Part of a small language model's weights: LayerNorm before each block.
Each number is 500 + 40 x the weight over its row's rms, rounded and kept within 0 to 999. Layers, rows and columns count from 0. Numbers have three digits each. The size before them is the row's rms in percent of the matrix's.

# layer 3 MLP up, 1024x256, rms 0.0526, rows 313-325, columns 0-255
108:469488480406463442528463436485551451518453586411472530500483552495564450500496474551503450467490454445537450447550467460443534572468559473531497547543521588564497490461507467479425517516523475519555498549508499509417431461502553494426531533484538516477540478483547496513541489504494570544423512372514499555507504505583534545524495447483479517524474476547487512436500441471541510564433477510468489544501471448539464461476567497504522468501428486478518540538490535519479541508512519507445505503447436517469481514533536502536466510522529523460502540530477442440515541523496522573412472469544542519441480529481490489459401502500520501509514462514513526536536531540438496483473523487544453508482553424579510539441456598534531490479477469552469445489511428503586543530471487
110:502448490523510576512519563540452490455503465534530495470505591475525424519509472496475496474490490528544499496432494498497451520476570548490437505530543469531443548439486490493547531489538536552493515538506460547455494540534492477532530493473478395572533529395503469507462462559472530430453509551535489528569466490530492448447490501501460506522520537488446516444426511495472533490524469454475491556435488515516481530508474429470459493542486509442477498458578565398443471550517534546549465454475522456510472515442524557481520490468541500506534496519448518546493409452553588469584624529548472509508498552407482519512547498511455484499516527556564566484527473513430407478480505577520502586452495494502458548557532453470532477537495464484504557557489463471453528473493529
097:441517529580462534465428495470498565428592454505481443454549532551509427494498329481484556454519515470501534481464567470513492570490529565449463548511509535517473476522430518484455528518536573486470513541552477516518485497501497504534487582542516572520497538474447475478494496545446617495492488393522513459483497492539422484548518497510498548541507459503478464466444518509587529469441504514515462527486558480458545452483579525512506472550517506437496474494522470446505548454521449482484526475463484456504460510521552561556503519538480486543490459507464493497494489580434458548498535480513497500532470464459456497496468511509529432436454455400476515503535466552462567556552445524521533583435526471500529477542480530529526466419505490487465423538478517514525491503521508
087:544452475588485554551505543455473426420558525517523453485442552509492489534559567429506497449501489470423565536455552526477459582462480507471522516463495501474504484550435496485566446488489522483510507481492517484541504471482541472503459460468612442513536500504544580528467522521450543483545568440594508563459485560482542521477509433517483490469563459519492527448535487458575470539529441519450477483531463472465567506514494492535613422485478435467456459506523582468499533494530491471468529476475450457531460486471586524513468470505520506469535519512540495475524507440490559473504534484451460490517458503477548503529503493487432550533522518452500445526458483529564447494488459475497486484549487535564406431489542547456492557462542558507486489541515408491484516389502482
091:462595446482459450459517511501491517435527442516498502474560529525519513496542511558556551586596515481509485547578521538515504565527554445590400500444476582499497444486523600421461444432495467534478603541519476529580528544509531517518472511428507535414525567465483463419521509541501514513463503556413496515573544453464506438521481530432471516419561430513510505512511526471460551460543525451507479521514535481478542500515521512551459540505499436527478477466481502502511513445458475574488510468479525519477503504498494493542488499527503476544519438614465446569453489538465448508463538514486502496518485494465472541559481527500489459537562461532565555464507522507553512507455524475495518512511482547527488493501469521481432533461499501464537496553613531516509507476527536
132:439510484537464491505495501437586483534479471487514476482490534506463467497498533488473502497443485515572458565548595515540508424560515596520494549488467482417489529507549475527470480450534546437465461475531501530432506452556477471493506470499565538527498528487512549504462503553490509496455461521529525441465560532541503551606530458534507515547540524537532475536494449505547549542560558509465422472537491465453531474504538496481562475444456492508510506463500510533445477496499501454467557511496515518496557511464460566504514508571392477500490501493453495435470555476542542496457432503455462559569508470541532493500482475505443484440563472539353517500484495529574475464508544567561456564516499522481545495529473515457557481535589486462482430487617533486478553443503444
104:569518509503502468503441532508550467498523490494566472553547568489461491527453446432444537497562516524521470500552487517523495509557547440577532491476543522495414466511462480440537558522533475509498481471527490442441447466468525580519439493472447501440508542552474529468603500462489483516513529498537478544506554505519465463527560570589491544522512414452497428473481461547563515571501534545459541498487516513453559489498542446515487574496532466445507524567570476459498524403474471556518531524480476568467575476553498497550524515503484527450453522553526517528456549521528488463462442514505476463442441466484528517518467540538496531402532504504548439541546458509527459491589455544573465481500498524504489514441498547510467559480464554417576535532476546485486490443558538
107:490559475488527449569491409464467501477478498516570509479566459498455418466536532454559473454552531444485502500457470510470425534495478510603585463510504472511554486505481490564473524524490574563477560489455459566500458508495496426521492592488454490484442469420484481533506477464511527509519499511491474536540546516428485464491523473504473417522520527545420522502524494501506514475484430523482545485532562453503583507465498491497451539564484487452479538539436482453506542482475508444434539513543466514605554463426535466525494537435437469476528473489451445456496533491551488585543550444452538551497504541522460476492491528473509550465467463518493541475523455475463493541505413428510477489501505520566502452523518534609478530602449506428529519513495470518517454478530435
090:602480559546451484557496545617477492510499502391444502502544568499540506481540480548478485476454423494524463534488530561528500516472560507553469544495470513554483474506493548574481575471458532423579493548492502385474459493498415507477490537441487525483448516473497592512592570500511472429459557535508451493537539489461539505528560512452534493505504475525553488534531552528534501537527457517451514480465501460436499466539490491518496498508482471502500547485523517417558436388612524471486523438452518409450485521524460455514554497439513532544520423462510494525533511491485463550538495501518452490523479502499522526518540535580548510435498519455478516522502533515503429552445484502478552504539504483509520484477462521504538496524529564495486511519495550533522537432460588
094:492468552534471512545565489543475523396568430505449547486448517467515486538447493504469468519455528466423527498457457528525460476499530457542472502527527497462500437455501584491500442412523532507500459516509499559406527471506571592478517458446568553520485520428512528440477574487509465488476520514534523538548464552487543495454531497462525396462497461509520552510520567534532521549472531483471560470528553478500466465493506443465556466512561465480456425511457588513463435489514441537463564504433493505421542500516513522479522522450549516432472468504516501502463544453464500528468513524495464498492518482524495579503494537433558504514453540522546457537529467561489470472606559469517442537504476465464503467462458581542515451542485496524472481425497538521479484591438562
098:495507528496508459524518447485606505511494532533502487480552489542510504442484481482505488493530432469469454474537454455501549477473513504463518497550513498480502516492524533518503458469485560467498468555491525488511530533527533494416529528450531602467428576510518492489518454469525484527538435594513577371460563518471454447481528518514459483458496511493494570495557451517417462540518472503542466522418480456488453456502514513507565469586497517452498495498516483451432577496459433482567462516507519542463534544550480454467532485492467481505533527529503591466503532526466533610473471529526479520466488468538433526415469457575589508517543540529510395515541475552538523475439449496524505481509513482470543513464475390409473509519461499498496450520539561514562515479580446
096:524532565421442544436475503506482523501465430421514480532486521559537483424509475531533544553467430500522540519549538513513459488480545521416509471539484474515454526573522515523469561484522511491549510609601461521488502447527542523505487507482485450470518496473485473567565508502474504456481595534533551456528537463500517513478491496537485528554458585517499511530464494497538486459531441561516475560498507505520497531504474545440551523550511525515473514464493541515478513477439491589533480508503487448545497577467498486555518566498582556511479414436467525530502514414580503460511474489533514431439529545499500598470442479458437474428477574569488481552469460593520454535494542514466578503479565462480527536559474506456513476514442505471555497552501566533468559486471497
093:561496509495500494480480517464466452476455565456548421516554584381507456558527563503439595489502528499464496525507466530512523492518468513477494463483481521519391516479503502584487523560488467523499443566421455534460480502553558584464478507420535481555485490526473530520500499623473494543494509469479484558498469528464492504438540533520523476471468427561432535508517500530505438480549493505466521479485524503490494446564508462515557519487510511516431523541513553509483510487557493505444536511509468522573474468512491447510472522505545535454543491544415486445468497497540506482544533406454505461562554466556438518539527446498520469504469502466508474503518463446403485506531530537550448428604525479556494520476461557436486459481523593484529491522483451607504516520536502
# layer 3 MLP down (transposed), 1024x256, rms 0.0526, rows 313-325, columns 0-255
106:540468478505478510511482465432437504445530494508476463490482451530563486483528561509580452520474497447468486483555462506498472496590525517418424465538518501475479523470469530446489533485542474490527488497542538504522471582553469561548537451511460490529450510505525507541572524531512516572493480522411548546526465480561464417482453476443509505474530509460509470537484531451533458476483468509565455493522527465549538506417495489494434513590444493544543597456478467522536501560517517582503501473468484484474453501539504489511502464482415524506544440440560493520446468436466478550485486623562518535475453447446464510502469449508518489547517529524561563471531566474469472538527502524478451523395579587525521474564525568522430482438505529543495481500549506536487564530551498
107:482540493532467447475540409529532506506463490426588469489483500489522495491513516521487511472493482488452564495537531429486448534502455529550496482508407592619532427506499479425535531541420519494520460541500485552459560470549430536482432469520505537490502468476619489426518511458536494508551556480483500452461575471476489480529535554465506551542550555501485496545456515525554430473488503505477533550504470518480542420475480526489503483516495419544516521548488493527508453456468486437471545536469461475539448475559463502506461550583492561549500492512523521506517479496523487505476502507481516507532439493457514555526481465456487492582460475429516443454454452466515438456569526473522562508426559463460502431494530496530498507379476504479591471446507479543465521461582491
096:535496511527557462496565520460494519435560493512453543495517440451463509516528487528462526496514482492544526458559541474481505477485548491438469424507423457533468502500525548460542432459521496505491457519532548491528543569498461465469467511505556558496423471497430499485601536547462455523515527456496499519487478506529502515492554489508486522551463443483502432452472456545557475466553502421493535562472462533498533499538492544451489541499447520511551472486462496549440483562422487538480588453499461530480498454477596575505508552515479391475478492536458438505542439537459461476556491587439566408462540409483556547522499470457445539473503492485564501524424509421514425475523528521444458546521518514521583501540564554570482491490479479491489563526508501557485458498472522
095:488528523491474496464572544513456521520505374479495509489562547502508491550507526492553547590507478525528535425535540409545514456501536504522545446556453548462542569527571521547457547504562470467465532514447481554482501518520495577458503474402577580497470526586485475512511504491491499502479523496412526525508477482451537484441531484508491448452415475488418446539561556462452527463552541515560504569529454517494507504546427525528465572518558538505481514487511514518625542525489471530464500455479499497584548538544454525516555473504495459484488497474497409453494489522458473486520469537435475460557455466504423448425474491523538538535555438477483558503529488479531492512478458442489529589465516478476472494512506533474494513473520518530482527494452544526455476477480418
086:497482513453503537478481543474506536522473569485434558565498446467549554484426477488523509516536503541511477454483555484523493512423502578466614458487513432546497543407484476501555525513490492471575445468527497504482538493523536473475466455579528530473506405530517494504497529530469534550472521536522516509535469540535515470538536513481496480525506531551482504483541501496540563460501489531457615569515599524513395557525475488508508491455493522441524540485484577468485473545539488376511513563479415440495531436477474460476588450474531594548488536456503491501594516516533463404468453523531445524456498523527447470531468529484525534507487481567522512455453509513506464460443528464518536566465442526486520478558504483500591510529508454513489489494483488470454449541488429
134:460545483428523550461492499456515427437500462501461502440511495487451434514471413575498474561420484468539524488580566476463497478540469491441485500488472509462551510472528472530575495496527545489570502495579466507493564468476463517466450504566596556478564517526514545488551503523482497498547480527495450495487484491519463466559506572475543534520538461477419547552506518552426430562461485528428489526449489456494532500452503515409474525536502502541545579459571466506414480478455524509507525575518526503485512515479552531518488498537504492424478448503499518456556449451546480471477524544529517540519516490494445502442523507479466493496470578440479541543517453503522557525505546481499530494460473580488537529557501424491556495578437544440493447565583512510570541445453459
104:514473465469485506511497518434462503516487530571529540496460520554547414473512472559498534534597501485487520460513440441424459524567505539555512536507565462488517485460541508516481506528435494527512583491511558463503547480513523549514538536498497512565489429550476554536538524476504497423486521548482521520547459497475485523523449604487523388431570538381497472482565488514560526538514548557381518465444481502552536477457480494474455526509446440524536505535476461520541502452441512524490524502448540408449516519478520500524529560503530536544433542519587505483527504498567465488441542529503430532490533545454542554487411517507457525502431447514501482434536541441496461501535457445490500557474535443540463531524454476565514489524473531529520492510459466555481478535499464
101:509513542493524459479499528506497477474486535522546492446538405494440512502508469519472485514394462443529464543539528504536453483482548473516509508492527437465502462507522454554612516476617521541543539520517431499465507552467489469504448526457538534482525464427469501452513584505499457502500493533443499516486429568497502580526590497524549543554514493564547533468513530572478500495409485466487512426469509471534484503500521474491434480464551464544428523491467435546447591571483442531524496502514541487423443467514549484545466473569484553551516434522484512492524514464561451459489488464523478536463436507529554523411478547467505456474575548502556477469471461499519472462562549491485555412544555506505483486537518473520446519530432524458545549489575508462530529433496481
088:472498509456546521474416579454471519547472515536473498512441514447592549467467514472520522536477519520464495431439463481491478515499391471510507462494598471436508509492484494511537485509513427456474500578505565581538572471530537505531472473583538473456545524527515499496522485496461435512505476491450510482464388456586427454452465514546555494498574545478531540523470453517537506497469524560496462496510511477484456501503522479454547462513502452474517482592541458500435546587441495491549483506462475578533481466486504486527422487469511456532487476530444566525443557506543518413488592527517473431478494513503465445442489462420480458626516503471482499474536553501507495487490494522558479484525462529533496548518529519533524514438433483518595478492460541477497497518545535
099:485501483530560427469502540532443535458529547508513519435521568547515498570483480461476533496533575497471555470490597453496513463494563496528510488438521524485446524548570509535466416556477534558480508510483514494493527498488469524478443586548518521528536472456524489515497452560526526485503538466509476515558452435461519516478520548470458508476522479553459483515440527495454484525513554554570515516565463486529406507490519386483525493469443578496551532580542552464438439540514492515557555500508494522522467536493563533539523551560553524466482515515456452457485443553556570471578494485464549416492490518479515539465606513553423547544478560529501496490493485493521552497424446487500511491522462520532406575503530447458508510489531519582477520477530485488562497519454429
104:460420539441445467472563515513463514526518542518466528494483483561486490560524473469492571542553515509509475483433525515455458507481569518516468538528495437474525443443484511482452532477501524434470459498472538489483457525506490526531487556499575564536538554477410488470443474439464430586553526523515394483465553526505531572451503499555515438535551489491491504477473490446559539465507524433561439518543522451526516576473473506501524577504489429501523412496497450470510503461539525464504500477534509549492560552544483513507536487527467525423568505501466508579578508500446501483524474568546579484511523472481447549438608534485451472420542454533497521463483600456456453533515485463449453431497463550482542539522496486499474527503488514490425453508477575517512460489521530
099:504539586525520503522503499533496507511476556522499530495468473455468567504465525501515529551578499465540498470426514501465445448483576540503462531525411410436484529496545527472431572538470544466490493492484523433507489516446513518530506487471480496476439486551465547492438491509482494532452521490497471525495511415513486554426559519556448503430504478503501469463468489397546555511564584492529438511539522522490551502460550473532500509490525459526521541462515462446493482547514525496523556480517488588518537479523533474540537461575544520547441459571512498469575518557501492452532498476552480434573461551427532423449543506585439533538434518479489497493477515487592512512427432390488499477475577519489540422550538496507435527468463443493507497543475523448459541486524519
093:471466562573474505494516516479470552495561485506477551503510545509515538515408454532504489530509382462496515488472520482448476480456554495503593456493516490497607475462499535444514561516551507436537500509524526492495535438439518418547559523517478519487426510511524509533450563465516534459529491525490571537544487476515575529548502516473543505443458535467520506488518557485486473535489496520518468505504532528528479547546529532485584531489508483487542545543532551562512598487434520481517460540596563562475510491444568525486527467478499538507423533406570517534593550431561498449502497475467457483479503508488484498406539563451534500524443522491463513484553521497485511519516507466449498572473511505556543519528461459548444562521495436476519474542529553512594433552433448